python train.py --n_layer=13 --d_model=192 --n_head=4 --n_kv_head=4 --head_dim=64 --d_mlp=768 --vocab_size=8192 --activation="tanh_gelu" --norm="layernorm" --norm_place="pre" --norm_eps=1e-05 --positions="learned" --qk_norm=false --attn_scale=0.125 --bias="all" --tie_embeddings=true --parallel_block=false --init="normal" --init_std_qkv=0.0361 --init_std_o=0.00706 --init_std_up=0.0361 --init_std_down=0.00706 --optimizer="muon_variant" --lr=0.00181 --beta1=0.9 --weight_decay=0.13 --lr_head=0.00582 --grad_clip=0.5 --warmup_steps=200 --schedule="wsd" --decay_fraction=0.701 --decay_shape="linear" --final_lr_fraction=0.0 --batch_tokens=[32768, 65536, 131072, 262144] --seq_len=256 --doc_mask=true --train_tokens=613600000 --steps=4898 --dataset="wikipedia_en"
Each number is 128 + 32 x the weight over its row's rms, rounded and kept within 0 to 255. Layers, rows and columns count from 0. Numbers have three digits each. The size before them is the row's rms in percent of the matrix's.

# up: layer 9 MLP up, 768x192, rms 0.0876, rows 168-227, columns 48-95
# down: layer 9 MLP down (transposed), 768x192, rms 0.0943, rows 168-227, columns 48-95
up168 106:141116140110112144113066087112140117133127125116138135120097086103172063110142177146151110098163200121163107174122146111065159165126113118106117
down168 105:062130138136202139193144080040170149147102145143086085116101151105153143089143118139142115148113109143138111115063120178198107134071132111135153
up169 100:134140152117150158099175173169100114132081082170126109149118125127119145150170093129149129109117030137099051121161186148115112101102118127152152
down169 100:110109135087178117165112164119160109147125125135160134123163121103068118158212195149113127210107105126129137096132098137126107162129113098137129
up170 097:149146162097116123077143093144115099142100139104140107171124128147085109119092127151163155109131110116110207146133112127110044177196156109031132
down170 099:117154109214051117114119168064134148114139152102115131077165141107102105104172156138123143191129116179154116112110086116107116134091126160224156
up171 094:191100155127109094131113167079119125116124149121149164115100174129085122098164133153152156160135063146092111122149097101124183136124149159095095
down171 101:083208094112097128124079087165095153130068140131149148151126083107140128158127172101144120132117123128149117137102122183056136150094082120141117
up172 111:094143133176110123122061106113193126141175091128120119127120083172081057063091066145125146102125141135129095127126116160112127118125098162169076
down172 089:133124115173070096137104128106128164180163155153051146182121078122113116111115122157157164128119120212095116126146131101079099083115090095107132
up173 111:131143119146070091173106131146038098118140127098138088064134151159149141124103160166132162127126078146134157119183113171064156184077132115083148
down173 104:126153135079105103089066153115206151113121093120113183114094077080122118094107104098121134170053186130160105138139113173203105099097155139116167
up174 099:151166184176063080152120142144044092152122178043117152121125146088124130051135085165132137096168118132095106123109154175110077168059079156112136
down174 097:137121143122125148129145130074100125113165086163109107115077113150154153092123112107133172127085186147139066140140147121139211045185163131074093
up175 102:131157124119194131129129104146124151135134109127144166132137153131133142116148110171085075134136155146148160090120050173167096145117105162171103
down175 106:131161057141123083114089158107142115133120122133107162121129098128130166124179168139122141144157063105083119102090166122085190108095200162154115
up176 090:124136112116138124139128114081198088115110119138139113113158146095141145138081129141129102210136106141112154152170090110112094104141092188168106
down176 093:057160163130121106196090161174112097126068095113106136112172085139082117133097124153145153120168116090164126151068173140107177085121142142152138
up177 098:140127178109072134175122150126106166138175101135098150094118069123144124108157131184143160144095106152152109138144165159155141135118076101088124
down177 099:120145147170120174156152135094151102128114149115094115137115115077092163098134156114143164075192193131112094111110138068144152151159112119145189
up178 098:128132152045094155116162152057140164109157068109172160157186167172112137137138126129179096102106142132170089057137131120108108134136156089190105
down178 102:109090144164082113169095126102068171099081141139106169126125060201096127119165179102058113103142131110151140166105166091192170095126105147187099
up179 103:082186115120147094126124127144134117093125156177078138139103137124128102117132136110047154145165178200152077172155125102147137162119087076094081
down179 096:104139163141139074115123153135124153142129129054119118119160124126088111144127183160117130149094120119106105096125143170182170100110143036087145
up180 107:132137149177130118179144131150094106136118127137186090119110118142139139162106090146139162116136129142143094132172152143116122151155095061128168
down180 106:176135108101107144102119139156070150122128164158130118076171136134117100118149139148099157136114113096092122089111123139115085074106124162158065
up181 097:109135189138158163156133108132142115104136176103070176145149155142095087132149093107148078153114120124084153056126105132119192131090150123140139
down181 101:158064105085106159101082118209078108095128125137132112090110169116151170138162062164149159206143164152136133086125131125172126149188117179110156
up182 098:127150089166133090159099199148114112074144127109116095095149155133128061157150098144137103090105170101151150086138099124131135151213092167121114
down182 097:125101118159125137110112084156097096106105178182117108128173093136089172125110148192097165063158158087148112147116141150149098148115150190184151
up183 098:185138092142143130095133104147100128102088144160136193169116117079119143092066128073192106070063165129144138193114129157129137118124124127130121
down183 098:097112087123160151142183183117144137114139125114114109113146138138180106168139200137083115126131057081119129106098118109096155098154103132167095
up184 099:121120120146154135168151104153091112084094059152153117156092131107128136118148144113113099049109131143172099079113131198151116156149132088167124
down184 099:121136148172151115093052162134219134157094105098161090140135172216173120104088146132107083153125108092115170132118083130080128108114184146089144
up185 096:131176118138121117118089177106170130141081127159093091075174156125136166131161073134110144110145143151143066149172150077077134153177125108122176
down185 098:123109111108128127103174105080114094188152112150121187134139144089126095094129174128131139101108110056157165175088099154141126153128108176190112
up186 097:105158130103107162130147211138124128137115037069104124135079105135061206113084161169134088098159180127174115066118114133148125150142127175127150
down186 110:125065115098170155112114134124118107145055167149171092141161156114100119058187182126118157095105123195122181139164114176137116115124170149135129
up187 106:112149144126099100150105113160187119146098135073104086183072094138059099138137056167164135160125082143118109152102105141129055196126106113117150
down187 105:101112104099075177149093114174142108178149139114109124159156089175170154140154116111176124139168131123132174104175131126089112196094124165134122
up188 103:072161125061184151086134078097159118108150091097078088120133115075136121076096111144145162082113169129129091112110162088135132109169159181117116
down188 098:142125152158095155149112172137125127164103137172150142195124148123124164109080131110098093114125125139116154122136130141208126209119117058124107
up189 100:121126153141136125134145151110152127143123101174142100167065104138128100164127151079128054153107101066067158137154139095175154097129117123152123
down189 099:144156121128157095072151123130159133094086183121110169099161125116115135106133168134125227065091134212153055148107113116126135092167123109162058
up190 091:160092090125171124096109168060159185082111131172143142171137112121096100102138166126096181156098155139147153129071142112149143185068162160111158
down190 099:082147137144148116168146083187147092123068117036106150071057099124127129168088108162137121136134062114119101148137112151111117086115117113116129
up191 105:125123123127131174069151157115184140128108143195114126102137162136099181162142042184143136089127156127134107086100033137108105113070153123195155
down191 097:109185167124111110192099079083131151123140183050143122110158204117151102118117177150090097173152127053131116179127149135068088115125192107121133
up192 090:135178198096170088126125090106104101102091102080117070091160055165184065127140148135171110135134161139148128124136086123078101068107073187139076
down192 101:133090112091108106066186157116108127137200107096115091164115178125111097148126136115141160106148181153125191139127147173112113193154186118128175
up193 096:120090096057096125063123153161129122086107081135118205075085096136138167136143106181116150125147098100211134131036115059150183145145094143096148
down193 100:134091154155177122130131069073172148179122166085138112147186147148102124202145192120108199209094140110098095063093105122124141067197156097149132
up194 106:159148106138115035139159138072127103108128139145119164150145133121115098125141137102166094158082152130131111053199200136070128139133155191116027
down194 094:148100163114164202108102115127113141124117100162167088156132145171205096187087142153109124128124155119115137149151134120113130144124078141152189
up195 097:127133116156123083104168119135119144173196139077111181145093093114117108137125129184124127132148105150127124163146086105124124108073110128113117
down195 097:131076117105092178079100109115083153111109095137155081146152132105102141130146187150154118125154136112191115090149144149091093117164123089171137
up196 110:132166113126168165110113147171122103073076109103111123084115130106166140182126072146142113121153160140122103134136117152096067192135128088113107
down196 105:135176090093153063112170123119159126151131121109163098142123104127102087122208122156111166092101137167125103139179117125146145163133131176132078
up197 097:157121148125085126145141124095047161084086146119137116146155184097097106097127138154139108086150168139141120120129119081116146099112154117124070
down197 097:147138117112088119074154175076099128085170144157102148119130150155137142114090148095150185154143162189179072131136083111117148109190069113181090
up198 101:151127139115092151123162220137102123149092117118143091127101150045100105132102109093111081123115144121106128119081187137114117078090086091165142
down198 094:105144180160133145095101125087114097137140098052167156164146105190086118160126164151159111149133099081085182162167116157081131164127139118145124
up199 098:118145140121111108150117130101125138150128087092142122151123146111104125136122171153096127117175108135133143146175105096126108089164102127126094
down199 107:102165103111118076134125131113142166156182134116183164127176137136132131175141080145145113126138161157094111096170135076153159142150119100098127
up200 105:098156127104160151127127129085122151176134140155101195152090119159163094119150149083147158097173130135138045120082009154123164128157122073102143
down200 104:172180088042113129195083106157146159143118118109192121100122132205105090176130130088134107131130085107064095139083101170133129178148120151104121
up201 103:076118170110184194088126195134098136120114123141150080089124153122155197161132132086140114151074098157114142086110137114131102125150096111101150
down201 101:115179111112091123125129124148136148129082148108134130139121114076152076142111094144086132156128098132076180124118155119147151183149072174158078
up202 104:108145053080079112130129132112147135131162116131074088160097162098155084156098108107145167163076132052129187177129139089140069110104159129114136
down202 096:174082092146150165170155173186079119106104139139130095118137148069113123147192165122177158114175163178135060144130140161158136131134097152155083
up203 098:157109143160135208156086116067190088106148133125132174190138087132107123119147102163092118115132135147087098121159100070115167152097191086089155
down203 111:115133106239137085139171124114101085083166196164144061175105136102117203137118108140129134077136128118111148087112150084183156151106127094129105
up204 089:102140084098137112212166117103135117114118130072142166078151177114140177137143123087119176120116090107116143173175103174067104169093161159210158
down204 100:172163177106156117105135159171192146145173102143068132138134143170093130081079128155124119150145104100108153150140108137160125076156069056147112
up205 105:146150205144129154186159178105133130114106158084146059105133187157118162146070154162129099131077167121140134070086110100087124130111140146094143
down205 102:136109088128068116132108175167160142152143178146097105101111132126142165073094216157109155150129109134100138127104181163133113151183123144075147
up206 093:187131122111122117122102130125164080133079148124205153129133169175088127175151115160203133139159168136150140127127150092102142160169116086105156
down206 092:159101165144098130092056113066154150121118139169056130086168132146113079169132127065144109142124109103095128094100101128127118083103074180124130
up207 102:134168070111170151158106140119170069104136124155137146138154100128131089117149124159137121153152168174161168059133117132104147099170204125110078
down207 094:138113174096133082196108150102168151084091167137137078116111119147179132129114188081123181118169105101153126154157129105151142073107138080123129
up208 091:130071178116123090140085133145091096101080131126134115151108159132167142152136169119153110119130129034108137143156116080136070089124159095117142
down208 099:117152148160149129137128126100139103131178113102145106070129149085124138091123102153101170156131133156132132158117120190162143179124090166106102
up209 099:133129129101131116121160146198109120141112068142109153095181131118211126107143128096109106048053172137144132139117136127114135110148096184218127
down209 104:084137157144112071134145126131146122115150128165171026128196188096139134124130130104126137186127143098118194098171161088155071171143153110160165
up210 094:201080121102126139145110177111116115119159134138116142113130161137142085114101116122088065079093093053136154066078130118153118093174171074192175
down210 102:056203085156108106113098097098177179102125139146096133139150132118063121111108144153115174159128101152145091146101107097126148168084068070145103
up211 107:123134141135134120149099177107096092153152077141139170070072129140178110142088141162078127121155109108104106113151132100087116122131171107113112
down211 097:128160142142101097133110123166159202095158119142068148115173119164072125143122175099105120146138100131168188116149066118097149149073145142156108
up212 107:088156068139165178121129130170141119159128126164108087108150147144158137125078094125092121128040100149095172125129106122091156129137195123147128
down212 098:153115142145140139099188122117115143119146114107110180138108195145102143184166116142121171101103078082122133063148129169162073096067149131115154
up213 101:124148080109186080093159126133147090083087116105153088091225119105110163128077132140116127103135118200126122155088108154111140163198173191151101
down213 095:097160186192133128137074119176119151199117127088089151154090163111087145146104140117060190099063129066092098076092146112124174115058144130108160
up214 102:110143177118178075136111119159088153118146095164142161111172120159164162069160174128138127150132135072168143144146128116153075140152158065129119
down214 115:153153158136115118130112173130146142091123130163154115168113175094062131137131094107118108087125114148110120129117082148165188131109203177115097
up215 105:154191144135123078096136129087095144121141133144062125126064096121108120167081146083135131157131091174144080113168104131072176112125120112163124
down215 090:143153163110119114151111113129106099126181146098080150106136136100140077126147118074076101088121145076094133170157129127166141184117179124126093
up216 102:108160175134104096170064181163155151154133093084104123186174130149143123114091121092122112083091148106102146087083106117140101137144177098117160
down216 099:117093145178108130139164138117064125164180118136094104117116115166090124169121113123155141121153125126178135141117150137118145143116081116166069
up217 095:171149117130165158151129094102118121069127098101140099105091101107146130119106138083111104112172067149165120078112108159118063161143104164148074
down217 096:093138106129149122083149088177145127133109116146166137149088181146049114101103099118140146143116170153096157143189153124116144089107150163089134
up218 098:111128087082090159082123121140177081150131070099066147190170128104134125109114101129115181147165119106116143157103163124184116066071137104177161
down218 092:129148178141123125162099120116108115144140132151202151107065134164155132142146173148145102152171112231121083055150149103069184146190140133158075
up219 110:143198115129116188146101105123154119162108175123085134130151134106131113105106113118050152122167099066075137142108140144084118068082118073138172
down219 105:136095119151073153118119093078120094123149098124111115143154113156122103107109137133086135151142099158132159159117133109139097136110090187101164
up220 084:179138082148078125146087140136088122158098100136180136113105070144112145076045103089118102095180141151109148100111087123154162157099162155161130
down220 119:130088102134126141143128101108128114133175146122100125116156131103110150145138099124131052088172114131097112145109091173131137137118206120181120
up221 098:162163132117065057190137095139127116218153152161144156140093145127119164161097104089082135163090133097095151114122130116141141103151176143165105
down221 098:122100157090146170105101128105124082095087181149127111113163169154081140124167143134067059116140095178092159079142110144111103149136166142100114
up222 100:142175145159081188126112163123138145155092113171122111205097145131129069142138180149115142136158135106121114163147094225178152110187127084114103
down222 091:124108076126123121094137146090168169118134140110153166127184125097083109108136101135151103129136110072138132151126152122033126104108120104109133
up223 097:081170108103155128115169157082105103115072173152175130121119086109110117143147103097142123116152176218155101096165165151130076177131178081118090
down223 094:102119136126156126103161099156113142112166149078097132123117153068183088137165153120126070086139105100108156176231071132142137161130159151161125
up224 104:136087159114100117119129096108119103079122099144090136146107167127162076114185122114145124101153165128068104096100128134136033133111170158099086
down224 095:151083121055178123085136172096043094105078153149132140126128145150137144165100168100083095123093142140077126098112132155087099106146170131167173
up225 105:127134120110148042152174115069110132123125140088152101111109042109121108129129180171105111079174197122147165111166152141100114138106155086167149
down225 095:096147155126161135141105076089136136133122151139140174148108082140134137142123083095082122137142164163151127195161122131124119109155103178167203
up226 102:149164129089156075153104115144121100121076063129121124143101145137073160128129112162119093103145096178068085135096146078082154173161145150102160
down226 097:153159116157132134099075136180100142163165116097108111134154082186110115157060117084177151101069119113135093125130148210162137145113097165119099
up227 116:059133140153110121138120129108100125050116127181148119162114108160099135093095129134163125154127159121120130097135143149117114113171122118155165
down227 118:071134183175072142128162182151167121054132137107156118180111090158084124113107116134151159172132155129165120151097134123234109135134117166205184